config.yaml
num_hidden_layers: 13
hidden_size: 96
num_attention_heads: 2
num_key_value_heads: 2
head_dim: 64
intermediate_size: 512
vocab_size: 2048
hidden_act: "xielu"
norm: "rmsnorm"
norm_place: "peri"
norm_eps: 1e-05
positions: "alibi"
qk_norm: true
attn_scale: 0.125
bias: "qkv"
tie_word_embeddings: false
parallel_block: false
extras: ["local attention windows", "gated attention", "a norm on each head", "value residuals", "a smear gate", "an embedding shortcut", "learned residual scales", "skips across layers", "capped logits"]
init: "normal"
init_std_qkv: 0.0709
init_std_o: 0.012
init_std_up: 0.0709
init_std_down: 0.00602
optimizer: "muon_variant"
learning_rate: 0.00918
beta1: 0.95
weight_decay: 0.043
lr_head: 0.00649
warmup_steps: 0
schedule: "cos"
final_lr_fraction: 0.1
batch_tokens: [8192, 16384, 32768]
max_seq_len: 768
doc_mask: true
train_tokens: 82200000
max_steps: 5256
dataset: "wikipedia_en"
Each number is 128 + 24 x the weight over the matrix's rms, rounded and kept within 0 to 255. Layers, rows and columns count from 0. Numbers have three digits each.

# q: layer 2 attention query, 128x96, rms 0.175, rows 0-64, columns 48-95
# k: layer 2 attention key, 128x96, rms 0.179, rows 0-63, columns 48-95
# v: layer 2 attention value, 128x96, rms 0.2, rows 0-63, columns 48-95
# o: layer 2 attention output (transposed), 128x96, rms 0.172, rows 0-63, columns 48-95
q0:123136130059112127138116179110118133147136092196090139132132152155117183143144101108169108132141049136121126151097117164131146113149128087105160
k0:180127114144149076111125122154075088078118141072114164134104118141104097095140114124098107113129140105150092108098117099113103137127112157144176
q1:128165085108157125098126139155121112115129151089133109154082141145140124143091153098164128165143187146154105161153118120127134147118135173169105
k1:113125141124124139144124145076129142110159105140149123141165135098116155180135124091141134147145149113144141085147157113135110148104125114121115
q2:174076092116147094128151113116144102174106113176079177122161106135167110118146198110108073135119151091078142067112130161124158111115143085117086
k2:123109150127115122131162123167149120115105119127096129135126119099152151118152117183149122141102176184129126138136130117090145070106166131163115
q3:118140149128138135159143136138154083113122121128121152120151118106122128135127126149140147119126155137124146173153146148124126147144144116138138
k3:119100122178134129115093116144121168118134139110122124106146143152124104155116097111124119137126136106111121099129089154142108149124138125136126
q4:162149139111103131122094118151139115103102159087147135125142130139142128131131132121097083150172119105126121119143180128121096098105156118117104
k4:136074086104122151103145146167102160133167120158163131120098093160119120145145116144138141088132143046137140194111106161159084166164127129121117
q5:126122153135082129120116130119125091132126160119148121133141105098109142100148120085098144092103071153103109113143132106108142101115154135080134
k5:130147132097129134142143136111140137150135132148122136122131125147143116151143151148146104103126110092125136147110105137148129138148109121134139
q6:122133107155111124120095151103122117130149123096100132130120144141131141118158098115153124157087089163127115150156120132150127111134078136109178
k6:131135133069140086130155120131131133135112108180140157131148099115123098125097103105119162109136089166115162084148179131124143085126128122131137
q7:108124172189121158127134098122142138128121177116166127114142132102130101117145151140121154143137115111105107060113123138151097106150108097150098
k7:109152111119113175130117165162111150134174110138110134136138139170110149100135171160091194096138145125173148163100118123107122141136192176135126
q8:136132118163151157100106149124084098091126129121152130121108160136122137133106115010175135172143086161123134159129128161121138143153145192112142
k8:148129129125132128145179135125160124092126146113133163112147149127113113105160139100151162089137159136133150049110191096125108115119124127154130
q9:081128117161152124128135129091132072147085146144094150142116121117081141133139130135140119129142155146108085155121100141136205101128124153148113
k9:073159133156128113137151134176123154118170116142133134123114151106090121099140097122130130124102106125128132106109130111108130152117115097119134
q10:119180109142143118206109162138120126134123120147143145122109132129124160143157187162141122156140112087160114094135144129182092152157084088165176
k10:113132137136121097110119140145096106117125123137130147119134132158103157094128123111108153156183166112120115119121109150096101142112140100135110
q11:133156112087150117146140141128168149125085124171117173125082100156121145147125128156155132120129100150117130161133106168150142138106129147138139
k11:117122147108131115165167155093150140119118093102174123062136131097132131124163139098091166140136151161146093093114129118116139090152158159103122
q12:144109123139131125103090100125107128138116146166124138140138163155156126148166127055133119147151073148147099094145110113137076152175161098131147
k12:136144104129110102152184110132122159143152154151153123145143099115125096095136084146077095152175132154100128161113118109098099137118164130122137
q13:118114108142104104133131116115134154139118113099093120146113116152125149159104147175127128121102097089121095160129134133082142146098138109106164
k13:111140135142061134149153113160184102143099117172132154103111090093123122128150129092125134134122160176109136154175114152138111132115148095105111
q14:122142139171157106167122125164098157113167089090151144122136129154133125097157114077108108176133159098161190123123128126133141162099164111148063
k14:085149120125168119149119104133127139136116105134136124159129171163146139122098156202161113130130143110117107119135164155134106126127095121156152
q15:115167089089110128143114154107142125157142129045170134144072124143137149122084101134176116158142131091136109202134114139125119167100104094160158
k15:093117138136135167090122131144121139120155129167148142119146114079132122142141142118154150162126115146145116124164108156143114113126136144110130
q16:115146161217112104100144114130148142154107114097112134135134130125087152125133075102161127110102167156129103064126115098132133134104122174095165
k16:142115074096147095186104113092121163159105138134129154135104132091141149122139141128091145090135126159115126119147211090132150137170088126164151
q17:150132119147169115123140164160088095145139134143104167127106122115115149150117124127145133101112144122100121177115161195099109156117163143131150
k17:214133089177088115163118038140148132078069152135183094154103127134117154115128161141137157141193079068133156134112122121160187147150136077107097
q18:113168124097132131139105120132129115096179136149119193131145121128144153072121110148118140132202127130162121095187109131138121109110099166191117
k18:117134078102162142145109178155106156107130133074124107155145157126128074157109143094159114147159147102161103130095129112126110182155177190131085
q19:128118097143109135097142132121159129144077100124098154154137142145128091133147126179130102169138140104137123134128101113149117131129135066125128
k19:105159111102140119148120116132106126172154126111162156152064106138159140165088123122109157107113129182178152191180156100116138131123102145169142
q20:150110103162125142110146139143150078154101149130117101111108143138130094094145069101147128112133148152108121111127130151127119146119081121093121
k20:110118114123130154118131177116102091133119163069085147148110145133128161124135114115088133125129131132133111110148140117111138145131132121185175
q21:138134105122128083150106136135134125125085169113140115178130096142096069180169119152096147191126126123177076110129129051141157136143079169108144
k21:169128107119133153132087173170090184129144109143134135140159190119069118124171139136148136121183137074196146142103124161149120190102124155160131
q22:116131113115124118081136117115117067099111145115140147135152113104153146147096115095125095105136210133118169135118132119098132137138113117147099
k22:136095112151160189155158146138085138149156107126159127122148153122115080129147100138106027078154143136153085161159149155115119146139128170132089
q23:110118112136113129130125120151115138107135105151156161116122129136141145133095094137125137173154158144153113123132147112126099131127127121129148
k23:152114137116130121154142125123134092127084158116119122109141160111132123106123150143140133096123149104135139141128136143143122114148134168127148
q24:167099133124113154080136119103152087158131146140118140125102126127120136099107136107133115142114133171086100120127157158118154139164124086119092
k24:084097145143090030133151109126163113127123100097192140087124126112174131115161116122111142121066050142077134199127131095123114113063099036113151
q25:132118160143123111122141118171183105125104148127122123160158117147106139101091154147119148114113160162119093119143141126131131101147056160116120
k25:127164130144174073150082112122148118142114117134179124093159166130158164152141084164092128159104121131144167144132169105125133162109100113133142
q26:160142109171117123112100126120121081110154110165143096120086129158103142109147114136157141160107127164145115118101119149168131113141116161128175
k26:103144133100142142138164151128151145153083149109144152142113095123131137091120124080125187082128125144134154137149183111088144099164142155122147
q27:126090135133142090131128113120201140130099147148132148104119099111145099132131094107134146090107118130056143097143123133120140121139108143092160
k27:094115139121113081128165128094136104128096103148131118085145155093104135113133136140121122105135099151120146092130083142120154087102157126115088
q28:095130121126142216141148169138109109120126148109167113151156161167177132112095182152121130149195096099137125174093144142181124150133113107156164
k28:169126117133123079115128136159081169114135133143170152110166169133093163155120132155138100106120139143183111095117091086107131132129137120181117
q29:125138141122119134156123129142169148124194133111131121117111173117069164086139125159130174085116123097129133097159099097116102131127136131125119
k29:141150103096162121134059130125069213153108128125149090145145118152146105137138123123152141139183149074139170115100161173208113174145187112112142
q30:139156130166156161127099118103092136138104127145156127084147144128131113144158115147125128158148174145113186125127149155100144169119188144138067
k30:105111135109123133150116114143158136120126130124097131144107130147104115119107134101112135107150152106140138106125145109137091117152129123126142
q31:150153139134102133139106131129175103119117133108139143099131127147157121125127147081148091145181189098108106108144155129142133150126106198115129
k31:129093139118178095112124107143130147160112111118088133106130141130106118134138141094090117142121106113085198103129153153138154107120169111112086
q32:194119091162145119157116114155129128105120161159152076114161106131121097153124115135104135131119151135166123106145120123165120128142131118098103
k32:085080117150112127136134117104131117122144108106141066106103111148150178127181093192058102124097175072098115134143168111149096185100135093090123
q33:105105113113135128127149123110135120081128127144112110124143111126118148144149165149121150141118093173118128147133093107136139091085185123156178
k33:133144174135104109083168099118128068145154153129132158101120148100128122121108095144140109085132103098107111036113103137137111113153158102084097
q34:126115125108135137135106131117141100100128131110118129131117099139120121142132106133139121132128139142127140159156112115148135142139111132131141
k34:111144136105159118120146108125112150138138113127129140134119154146140119136090121149119098117129141119135151105109127130113128135142130138126098
q35:142123140174119144128114123077105126116152125097164148165153111114138123172140127099130142136112105121124135160109149140105110135144128139125103
k35:108141147119121138118135107151152089133099120140126108127113133132132122076158152100143140156114118137132142087123094117120137148124121120128117
q36:135147136100107149117135130133156110160106101099100146116124114112122128156119147125176114141119130111119113124171120118093134137102146165100168
k36:137126166180128075126130112142131140109114132188114117117123139095125073170085118116137130128106125131102132128142136117124144117117106130110158
q37:124123132153156117109137145113143106132112123153125124152139115115130155136134140116140120083164169085135123095146087130154148131143123118141140
k37:133128128137108108123154128099131146133130115120142092116139120100132155126110158156095128147145113140131108147119150089131151153152107145128118
q38:081174131128151181092119114151122146126156129098140145130104142126123096139117163120152105135188088138132134118111150126110119140106131215100131
k38:166140084132156136173090155133113126120118147130081141137098207171131106114184097074130129126130172162136070127114133106088152153127145135123139
q39:129124178119168168109151094145136065157132162122161138144109136165074142114143090108126129165112148185122123109122153085153153133143136111141093
k39:109119133154080068070156113140134190110115088164137160122173127074135135100121143089139145119091066255080129123119072182088144048091145113082097
q40:102139123111111084134113104124117144096162133165113156132111103136146132108122108093122114131157139103138140131157127135122112119130120131126119
k40:166155132132130150124117172102111084121143119093115083155166138131122082131107160166123118136131090132120139100183105127137144125176127172110150
q41:134152114179162154164132112090112134115090146121120149109139131095116104126166134143076117094116132166142145154096106142123120099134177113159152
k41:082127072093115127158134177126173172113136112131150141121108145143148128088131102136175148130187200094147124117098132201176086132117119162175147
q42:126096180115126147156112110135092120117109121131145121126100134126152103139131157032107149132142033150151127068078123107137125119144127142143135
k42:141136137135178167127181143155212139124111130119135170133140113141132114101164152145135162146088142112086103145070097163063066141175160138130116
q43:165153081089152117153122163196168118108103141167148128146109122136110133159093131129143124146150159128142150181120130150143122136128133143145133
k43:102146147184100126114109122130101090191118140095181142114137151156129169168163112101107140098137093119126098081122122112084078149107103134130157
q44:099126113082127148155118125156147177146141111097140103115088136134151110120122149204127096148177099062158128079122149108169115104071127099140160
k44:128123147134119140104115141141128110102141124172098148128124114134104131140121146110148136134148128131131098194101099137110109146150098141130122
q45:098105149159114198140150159156111156120128101142126107119133136148132127097134145093109097111146132109160114106124136128145143123122155159159102
k45:131160120133133110151130130130154133125161106157134160149122109151097116165129150161153143120156140105103124138090120108136113125142108124126121
q46:120132099106111112126122132116104097129139107095090141128138105143097111111132121120121107143100159159135119144131156096142126114111142137116122
k46:148117122104165119141112128151132147161113123172118129133135114116095152135166106129157130114128150131107136117101136144120156097103100129146146
q47:160112144098140111100130112121110127142140141084119170144118110126155100147109137127174098155082132129115137109143187146108156120120131111118084
k47:102133111158108103110163114103197140142099128171129135135176143102118131141152137120130117116096145182120127140131151104121124122104091059156114
q48:130140118144133139129116125159134123133134114167120129122107151124103164139133168172115113140157130140183130122123088100132102131114128102115116
k48:131107140137127112138110142149118140120132154105099139161129128166147153132104116120128139152131125125141087125124130115127103147155137140122136
q49:144125161114113041101149106076183115147099120145101153145120135085149148132148069128166139077058144158129155074132120173130108090111129092072106
k49:109105097167162112134096147147143141118109127117118113147127121151131117140138129137099128152129120103167100128134131121132077155167104182167157
q50:119137142155147163102111119107110091123150127115113113105121126118128129120110124164138132120127171113133126148149122127133136129143123120131122
k50:107117136125143129117126137126135157106136121128122126120151155137117138132095132077127129142115131111119126137150136134100113181111103133136093
q51:168138129128123078153109148114109142120159122133089114159146127135152153120108125100150088151114104133096128096111116099152180161087107121141115
k51:089120121150135080128157097127115144109109102110133106119128137094124158138149171090068149096071107193071127127120170122109132087147157118094114
q52:159150141101130176103141121160125122116126139106128127120127162115132106105121147106135081143169081157108137120111115126116112131104136158131138
k52:103160076131199159131085158133101176108095158111116142136125157167101126103127120112122113136190170036200133149116159160153096196172131162165109
q53:118120127118171111076169084119158096121094135114128111120090118133119129129128114195108145108116134113113146134125144135149129136092147116096151
k53:131097156139097113125127161109123159122159105153119129103104142131154153090133146087165107122129142142155104117132117129112114115131127095144113
q54:154144094176166102160131119090127137113156145161097167103108145071098113086120148143144125103105101161132130084141098133113112113109181145116160
k54:095124063135087139175115192107071133083086148135129145127092190152123128131131087106101142085169155054158155158072140106126157144115125141150110
q55:142161126139131164146112127122108118129154132120148136139138121126120132144126144121146127151124108140148116114135106165105141134135103134159064
k55:080140130112160155102091130174070168128130146080101121161153163170124103110155120137128132183139169064163102139118150084128120187128136159145130
q56:139125138199129162113121147135058174123156114129185087147159144133133150133142144139141147156141123096138127108099121107152167155137160118126100
k56:155136105139109108133120081124142127124112148128143127138124120105130136127130178136107128133134111149121129098117155108131133150128129099125122
q57:125172143119120108116133125146162134131105110141150151141146138108114171119116135130160112162172195113130145092124163131138104122157145167133126
k57:111100143174133110174081120122092109094134141100093127152114135154149147138161146066103137097138118150133134120097110078151137135142100150122139
q58:160144109132099125149138142104184158125084145145117126109132077113154114118101139116118147126158160152147136119189109150138116081125142121128122
k58:125077175115091147154173137132126079143161104126168121078110128076136140200131132138124106106075078146102095098198060136133092070163146111055108
q59:090157123105140162153143146135121152159177114129153163112141105129112145095125092127123147129158146157149142109159129112129154149120112144155094
k59:140138131096128121124085142116083110094124098119093111151110156142157087157106149134146106097113129128147084130105125099148131123107115130117121
q60:109131128134152135197112092152097194136143103146205123096166152152146113150103125179143125175160127064163146148099148121116096159161136144179169
k60:137124102123116164076069099130104111112112153114074133148111117142111084092100158117135124134156142138124151138108133163161125142129141128134142
q61:141070148132172078140121115152103125130116154125099087120132118100137086109158097117136120095082103179087197143142127109146175116075134154082121
k61:120133108126106154108170121095192075139144100137073154154091106125143177149098105141094113119106130167120105113100128147099124102128068125153072
q62:171128101117134125089160109110116127105127125186115130152126117118138134150146149210123117131113120120153124147122117125120139107133182102139128
k62:142129090146112123109108166145127111130139125060125138148110124124130105132160101080162130142155136111151087148150087112157142153103140168132129
q63:139082163098112106153141129161147137130104100125092137147160135148152157128125095112144104133143092172111121115096142092114099122091136154107161
k63:132118129075121126137126098123145127126104157068072134169101149108147166175109129096123151102058140161116128117090100099110191118197106144154147
v0:127126113127120151134148089125122133101128144124142156162102132145117154098166156119139103132155085144132131151076110161128137123115146118134141
o0:139151111117144108125127130123129122173135111125154161116140117143082149136119131136146153138131197078141131117165160122158129137110106131123134
v1:104140151121151141101093146115122091159112131106158170093128147154159187108106161142122127086105141140155126101099114108086130154143121148130110
o1:132097116104161104213131132153175152115085149100126080179155150111127108127123125082140128145138096144116158198139114151139153118114135152180156
v2:144140117127106099143125110122134172129099135124106139101105164124147123119135111162121120150101123095161110131089126170160173139106138077156153
o2:143119151124158091123091103138144068108085135155117107134100081116105138097132111092161159107129158180114173097188163089103123087143148165110085
v3:116122119093149137140205125091134125107117176148141138173136133121137127121145145128117141104167101131153114137111104116100123153123181141118170
o3:157158121144106100102071114172133130126126125144101129135142110144117164138114140113142131159103157136109154176128089126183121102106108117152093
v4:125125188147099132112126156180168096155136147156154134066127127100096120147130134144110131115187133131133122128135120174126140133169132140165111
o4:082127110131163116132126115132090177129156157067154090144132158145148122136103149083150147172050111139138121128114148067127107076095125144107162
v5:133124174186132137137160074141139086127108139177124130124170147139165145154149154143074122089158138102112158144140142122135141122099066144140155
o5:111117101058127107120066127096114150091121132143137154111137147107120113131130174169098100137054124141119158115141138109128120102123176102119086
v6:099110133102152151143126111105147158114116105092130108118089124165113070104124135106167142131126115104105132150159094089164163141117157120129123
o6:138136092178135121123123126145106101155187131158142124135096156114144162121165083205124134142152141164183135132096125124115113138138161147109141
v7:133092161175129168129135127143145087115089131103142149151124103134169142155125141088079121146130122125106128119149124129142157125132097123137157
o7:114134112129142117116141125105124160098140122116135144098128153131118087108152118160151125119090137147143091141137101156078108100117142144114131
v8:138160091106108121149124114154137138133119152160135133163101140136129106117140126146123137140114116114135113127132148147122156117126129099134136
o8:121134132142140134079133146118113127138128140088157144103124126109130120118111120101153120117180159120113145114124126149101130133130101155095103
v9:127097133079123158117144101093139116134136141137190145121103084128154125142112144126116117150124092120148126132098120111162152130146122114119130
o9:157161097159147104122125148138129135118123103109126149128119148148071144110153115163162146094115173118147119156170157135093133138137118147166130
v10:109124163102132080145147115113137142118113144187178127166108195117169153160152149175107149142149128103146082090098089104143118156097137095170142
o10:157164082134114148086092148122116132167065101113124096093125093125120182124120142086151175127143163155131155126166136172147152135105121121110086
v11:138100121107117141131150122138090115117132102098113160150128140156156137129140145119176102124154125137114143146160145165107148115099156100071102
o11:102145100142140106151125126137154150155101132101139106085097105094118108158172156154108135092110142126152087123101081095171095120162086116154143
v12:152138105119154146096131130128116071128124102100150169119165177123162123132161167087139105113116135140135153105090125092125128138128142177124099
o12:100148134092098123199151116125149169092092160148124132180130114124101150123119118201096124128151141116123135169153128169129104122117125082092139
v13:113190139164125142094099106122107094098144138073162141138149187103131101091095114108111164125089154123142115104130121126116123165169093094160130
o13:165089156051121097129168134146147174163117120127093114145161089163129131163115141140143118084166153150129126100140132164133154089096138171141127
v14:136139159144115143164115052107138164116146146167125100106137153155085124189164112115170147160130110108147116142145145147179154136113120097144133
o14:136119099134142132122094150116107120145132144110122120133082112089156156069101131126122151105125148147151130089114133107140161104138113149116123
v15:113107187154154136113147091126128108165153124095167125106139157141111123115111117136136122101157166180137167132094111142152106128167112150125076
o15:139099094083115112145134144163132186092116137120107170167143132115152131124124153185090100093084098094152095127136163113123141107111141124129168
v16:140119113127141141108177111121107127109111132140110139131123136126160119117135139098156120113119140137140101087124104148124151092150137119132097
o16:132115159140101125149074134106165138127142143109134111092136144119149116102117159146106118127158087115105168129121147101097099115109108152127124
v17:165122113060112132094127196119132092116162128130132151085106098164111160118177105122119099165145089168149118137131124149136140082138106141124175
o17:083153180171157174145178108092134160131160153111125089132157142106127080142090110136133115111125174064159167160127113084064107186107134131149121
v18:099156108157108142159111077114139113124114077153123137104109143141175121126133106140095202091140144125135151110134102077133100143147142133123117
o18:098126120086194100144150196137107124086151158093128065172138126167103153118090133107131076166118136147125138138106121171102181131108130116139159
v19:103138135135139076123131143149110139097147138096087122131144172102166151178152094095123150116131132134118124131148152133156151135141103119142133
o19:137100128115082168121163078113136142139087125141135115136115093139137138125143144164101116144145080107147168110121130093133146115100149107128113
v20:135158125104116128145154154092093129150089126112115169114159161112172128106140144155172174112159049114144202165117088148128153151088098150114191
o20:138103102152142108144117099137124093118139136155123092090123111154109103120125111115119129138158208136119100098151173104170155143152151095146082
v21:112139159136143099085091175112143129133105162154159095142186149152094123107139125149107166090133119137127096101119123121118133162153141125105133
o21:143128118118101165107170126099145160120071127088097140145109115116193104152104136156122117153089113120106138209119179159126142123122131139129122
v22:154071159170115137141128092185156109152144129098112114137166112140145166144128136155100084113139181120116146139087120137155130087096153135134081
o22:061141088100109115170089147102109155117121114158143169131070144140141141075154117114122145167108058121163104137179093157129129124150084130097153
v23:145133106140102132105162130115096169080136147147133149134089055129138133127121106168121165129137109081104129144105126137138137113148155138112146
o23:103150123135138091135083132133121105113127132124140088103169174138097133106125150075126088147135150124098154086151087102111109165115114113109103
v24:127092143124089142138124156133119153121111120135146112118118141115084153128158116135142126141131146189150164116118159173077123113097170144130109
o24:132156136136107112102108102098141087144175163126083107144154101120154135141090165093127128140090128128085120150129080129187130121160084140123123
v25:160150082071103136105155111130142178124127125100125155101114125123112125133119084171157140128144104079166124114173164144131171108106146155150138
o25:135125140159163151136101176119110141123121126147137148108159129136132142104114131127137075104116205141116135083087092126141097165132135097148084
v26:157128107115085124133176143113167089164170142110092130080110133154125151147153110125132097100157124158110131112156160125091158145105079183084140
o26:100152161124163158159092119144076150139127088165175107105164122085148138116099132171116104135099145109138191116116134136128107111164131050173104
v27:151138117145154137191094125158107150132102065123121116156138111148136064166110156118160153117111131149138140117145143116140098137123142120135118
o27:113132094122149141082147108076136113096116159103135133151101111107115145127136095156111114117111133141105172108096158097143082135156135113130184
v28:140094122095135151162077143102117111144114135109065133111126114140139110149184125102133104156112157125145128127113135148129091088106161135158086
o28:079159157130148159160131125116143141114149101122135082131181149099140133124098109118104114127120115139143155143150106134110120128106122151129133
v29:103084127150116125113129160130162116099120110098093121137132089152203121110105154142084087158119127106148137113139129098157196113149154105134099
o29:145142142118125140153103088095125119122174124146152115116113132131097156134128058104135149089121116193176147142188123085067119139153124167165115
v30:159159131088134184117123149143101120132097157163097127116138082139163124146108141110120126114097125103135186144080138178140080140103189116088097
o30:096085109149096104136111117120171106128129102128138125123143136111112122159170104134111122160133130132097118135158145118124160113112088148152125
v31:154121102127146135121119129164131129193142124123137154100128111119102159148124150142109152132136124145146151133157122094137134124150109102148083
o31:083165153113146134162116170100121155129126105112156124135113149141160132104113092119167104099118132147146110161148108153119106154115138145150148
v32:111162096188138107132167080138135155140152091082164137140107138088147131122137112163073137142127176105156162153112118153132113129148087117159120
o32:119104147033134144146125161135090136123119121144114110135153106183123129123114171126127109095171122143156114120147128130121142143133176139145105
v33:162173172133124126108145142159107104125130171142102132079134165142120145119097124145112130123132118116131118145135176157131157124138108101151151
o33:138096127124077116123106081093144184151123142109133136143191099093205111124155180100137130107119131118111137063102131091131103093071170152125086
v34:173110114129144158150129077166088115152090103117133171101125122107139135158084151135142112125112137143145158134119118200148125124122149083180123
o34:136131143126140108125105139090153115145112163133153096116131099127143124100192133110138126124135155143136114086147148149141101079130070188120155
v35:153162119124062107114081157170111103142104118124131136155175122158126126091130174126111161132145116139128086127124114150102124114151171117129126
o35:117103117104164138104146095128118125144134179081127114084134104095094102173097117113156125091110158136105157194142135125163130100090143177140106
v36:151169099128127147158109118160097171176109115093115136150103110161102124129142136114197095099123103126105134076114159098122179141145216135048083
o36:122144168135150112124122143063166122104125120095146149136118127121157139126091136105108138131160132105115099112136114117107086150131080105185163
v37:113148164157136096184154110163156195150152141109087118142111167122122099145201153151157102126160132172116137148114125147169165155141178121086132
o37:106117106116112141104132144121110106132153160137151120141091131131099150126103152133130166110134114074202123106143127076126097101160062111172144
v38:104102132167121121160126133128156136132124129144126116117173141152097125146168108087130159109163127144121098129152163096125118149121168195143118
o38:103180114084144150097138119081092140165155146117149090170086123111132184120108168162128153145079124119127164162096103107099141136104086060089152
v39:106100136140133184146125124125140197103115071083120127163124123125149115137085165148150117135087137089136161165162133206153138102091081128124105
o39:212112076138129116167108115158169091136128177188138113071147116136120111137141107151099119137144123209104115082111118060106098147161166155149121
v40:152152129173137138121164099128126161136157147096155106139110134164137114126151101136119129109159108125152173127128146108129124091124104114083134
o40:140118103083143126135108160160159117154127111185140174107148150092106147097134187142155103141153149091114149086158123125124136141120138111164120
v41:082099099106147094155148129118111140119145094150088149107146075108140097143089126121150156104173144112147120127161184137122140101169126151134111
o41:194154156147159206121149130149092128145090172073135104108140189147126135115156154138082096109129114163101110106099112086138108179140145104129136
v42:166163103146082123180168136084162132166103145134155139089099167129171093115135178135119160135104162112153142069090101107143173153091103133133176
o42:097118129093157128116095138145082126084121115147105122138144120142126138139113123126097135137185163156150131141196197137091109131162144105113049
v43:151092160134156104134148120100124121097115124077134114157134134117143124156121136141173102124115117107117128163157130152120164143104111127170137
o43:179177100151147128149107132124145143166143125181141127143123123133131129141101122112113136109134154167138170059115120088143090133138143092097106
v44:144102082098120169108139099158113154112141156110134165152095105159145125154117130140125103129157106109120105150152159159118136113120129116165144
o44:135168106131131098166125116139133098114118095131157125116160118123149129140120157134123153107102172115086120094126094143144113138112096147120147
v45:139156116115104147075077129120158111142149151099157111128135125165106141074167130117108161138165116152152099138113123138135108087110127113119142
o45:128125113106150100151171109149150114092144146160124163132148111086142108122093140159117109105074162100094170191144167152121152137102141166144135
v46:108113132130119117168151133128096130149112120120129140085157137148105165109121125145170119109107137122083176134057164133089156144116132173059133
o46:126118158069107085135081131125173100147100135121088141172108087095187115138109139095060115120156060096116108131153063100153080117177117079195126
v47:137137147167121129106111138098161125131137142137085122116116159152154127118152131102129131140128165104130110135121138128125146108086109151126152
o47:147122140101101135149135086130109120135140161164143152145161109081127113141121146144110110080099153164127180142169140109081148154145134094137073
v48:155127122091116162166159101110114157130131148181134125130140149131154108149143113100126178131086119138132151117157149119102113139098160140140148
o48:159125153128113100053116135149115111113128101126098112131144099128109145091181171186146106128125155092109144123102082152186135089084113095101094
v49:125140139119126125110152125131130152139115101137128172075107111116127097130119107084132130114093125171105096134119123160139129125087113091137138
o49:149105136145114127117111123156145072153082158136129080128113113096108139134146107148155152118102127118130156150145139109159127077130133173118124
v50:133159131169136143123123170111141119104100124088096166139110140130145110135119155144105144121109130103137102133088105109143156110163177103164079
o50:093142137111120118140112116112093127122121182118156147154122133123123161081165083076165099110132141146140118113165135127131120148124137162132123
v51:107146165097100117111176075142141118058089118113131165149145161157122130142121119148174121118139115125155128166101130172140111159114135105173142
o51:161128075132116129138113128143143133144145158140139109140118086078130147116124137136125168148117165113093118123151147100097147107184115138115139
v52:134160084095131107141105141152166135120089185146095117111134150161127154121116140107100144104143089124150059112126139120128131115126156100150171
o52:172127143140130147110130107079105124124124145101144116135143108082127100135110117142173124108114145148130208192097111163146157124103098149138109
v53:116157110217144106163062137129114132142121110178107142124123128088137176098074122135073143106135118099129116145185110151122112148144115131149148
o53:137096119094146124113185085124108135114110155075158145111109112166130103167212156090128134181105131152151124116085151126099140120135160112138107
v54:111132107128126141092131147118087129115128123094124136164136121149093134102118139181169129098130142103137104126129135078112081128128144159110105
o54:102158134120105153168132120108168115180149144151130097109120084132131153146095114116122128153146114140100132166117158139097159185125140131143149
v55:103173109109140098118092169141168124109138140120111054098126133093073109176143096117111130149133121113109087134209140144150127115106144130128142
o55:135090190167101189078178120098070129122122117129137154158115143133130133090105133111134106092146116112196145070040152139162138139109138145127088
v56:114127088115103146160131107137130119120098146123114149157121124163126127134131138115152094136146092130117120143135139142139178109113153129099127
o56:091113132128143141118114142114128130168143146078170137122094147126139123153135131141125127122095155099127120113135132088080083149155079105173131
v57:135074119092118086135160122125074088126128132160109148108106087079103162158116138189115100104143165058117136171134180081136128129080129141128105
o57:099167148146160130142096106147121164151113131135123109109146160139161136126134127096113175135110066165134107112100134114126131171131127103112130
v58:132165122092117134100124122137099074145105124129146154101141136143135169116081169140130107178093137127163113136088075143112174164129108124165144
o58:107104136154152146160121145118147202119138115095118121124157105131128081119126072111136171079165167144119127125160177139145098127134154184115130
v59:143097195103138136140117144136145088172140152212128110089119104121147179152106143154123123125145115116157102093110112130143161167119097136157160
o59:127150115179115129093115077118085149075110131076129110119157146130170064099147146075104182155116106163176150153142113137107128127127155130108101
v60:167102115118083123125133130158214124124131152132088078161098094163100112135106141128113100147144162099110101112103183117121138070123129089197140
o60:149154121149128144138113113091057112099125133145154174100136149103147130112123117117106129133142101148104133116147105164133116168133123145051114
v61:131119128122093106124123091128127135151107097110129120063111144121122132091117103149138153150100129077153134143105116109163164166103159130146072
o61:150122147127180127142096168145119112127142176139127088112120141125128145122145132088137102122128125168141121117140107165109138076156155131124128
v62:138142105121113115127107055160097148118122115119150100157147166136062130118085090153099114181107131151143153139127132184191053118087112117144125
o62:065095124098115143101140152126159089125111101136104162103122122073147098106107143137107111100137145070090128123114119123062165145154113165112165
v63:139084166098154126158156099153138100145163149148123138089140109133128101166093088097098081148155131144140130141116147165158150128153096125179109
o63:133147161147155129113142096096072170107135125116149105123116179095188118095149147198097165125115143109132104086141125100158108118106164149106118
q64:138165142129125147123126148123151112128122124104120163123152166105116108096121177165113137107116153124103156109124144171081137141103118154119073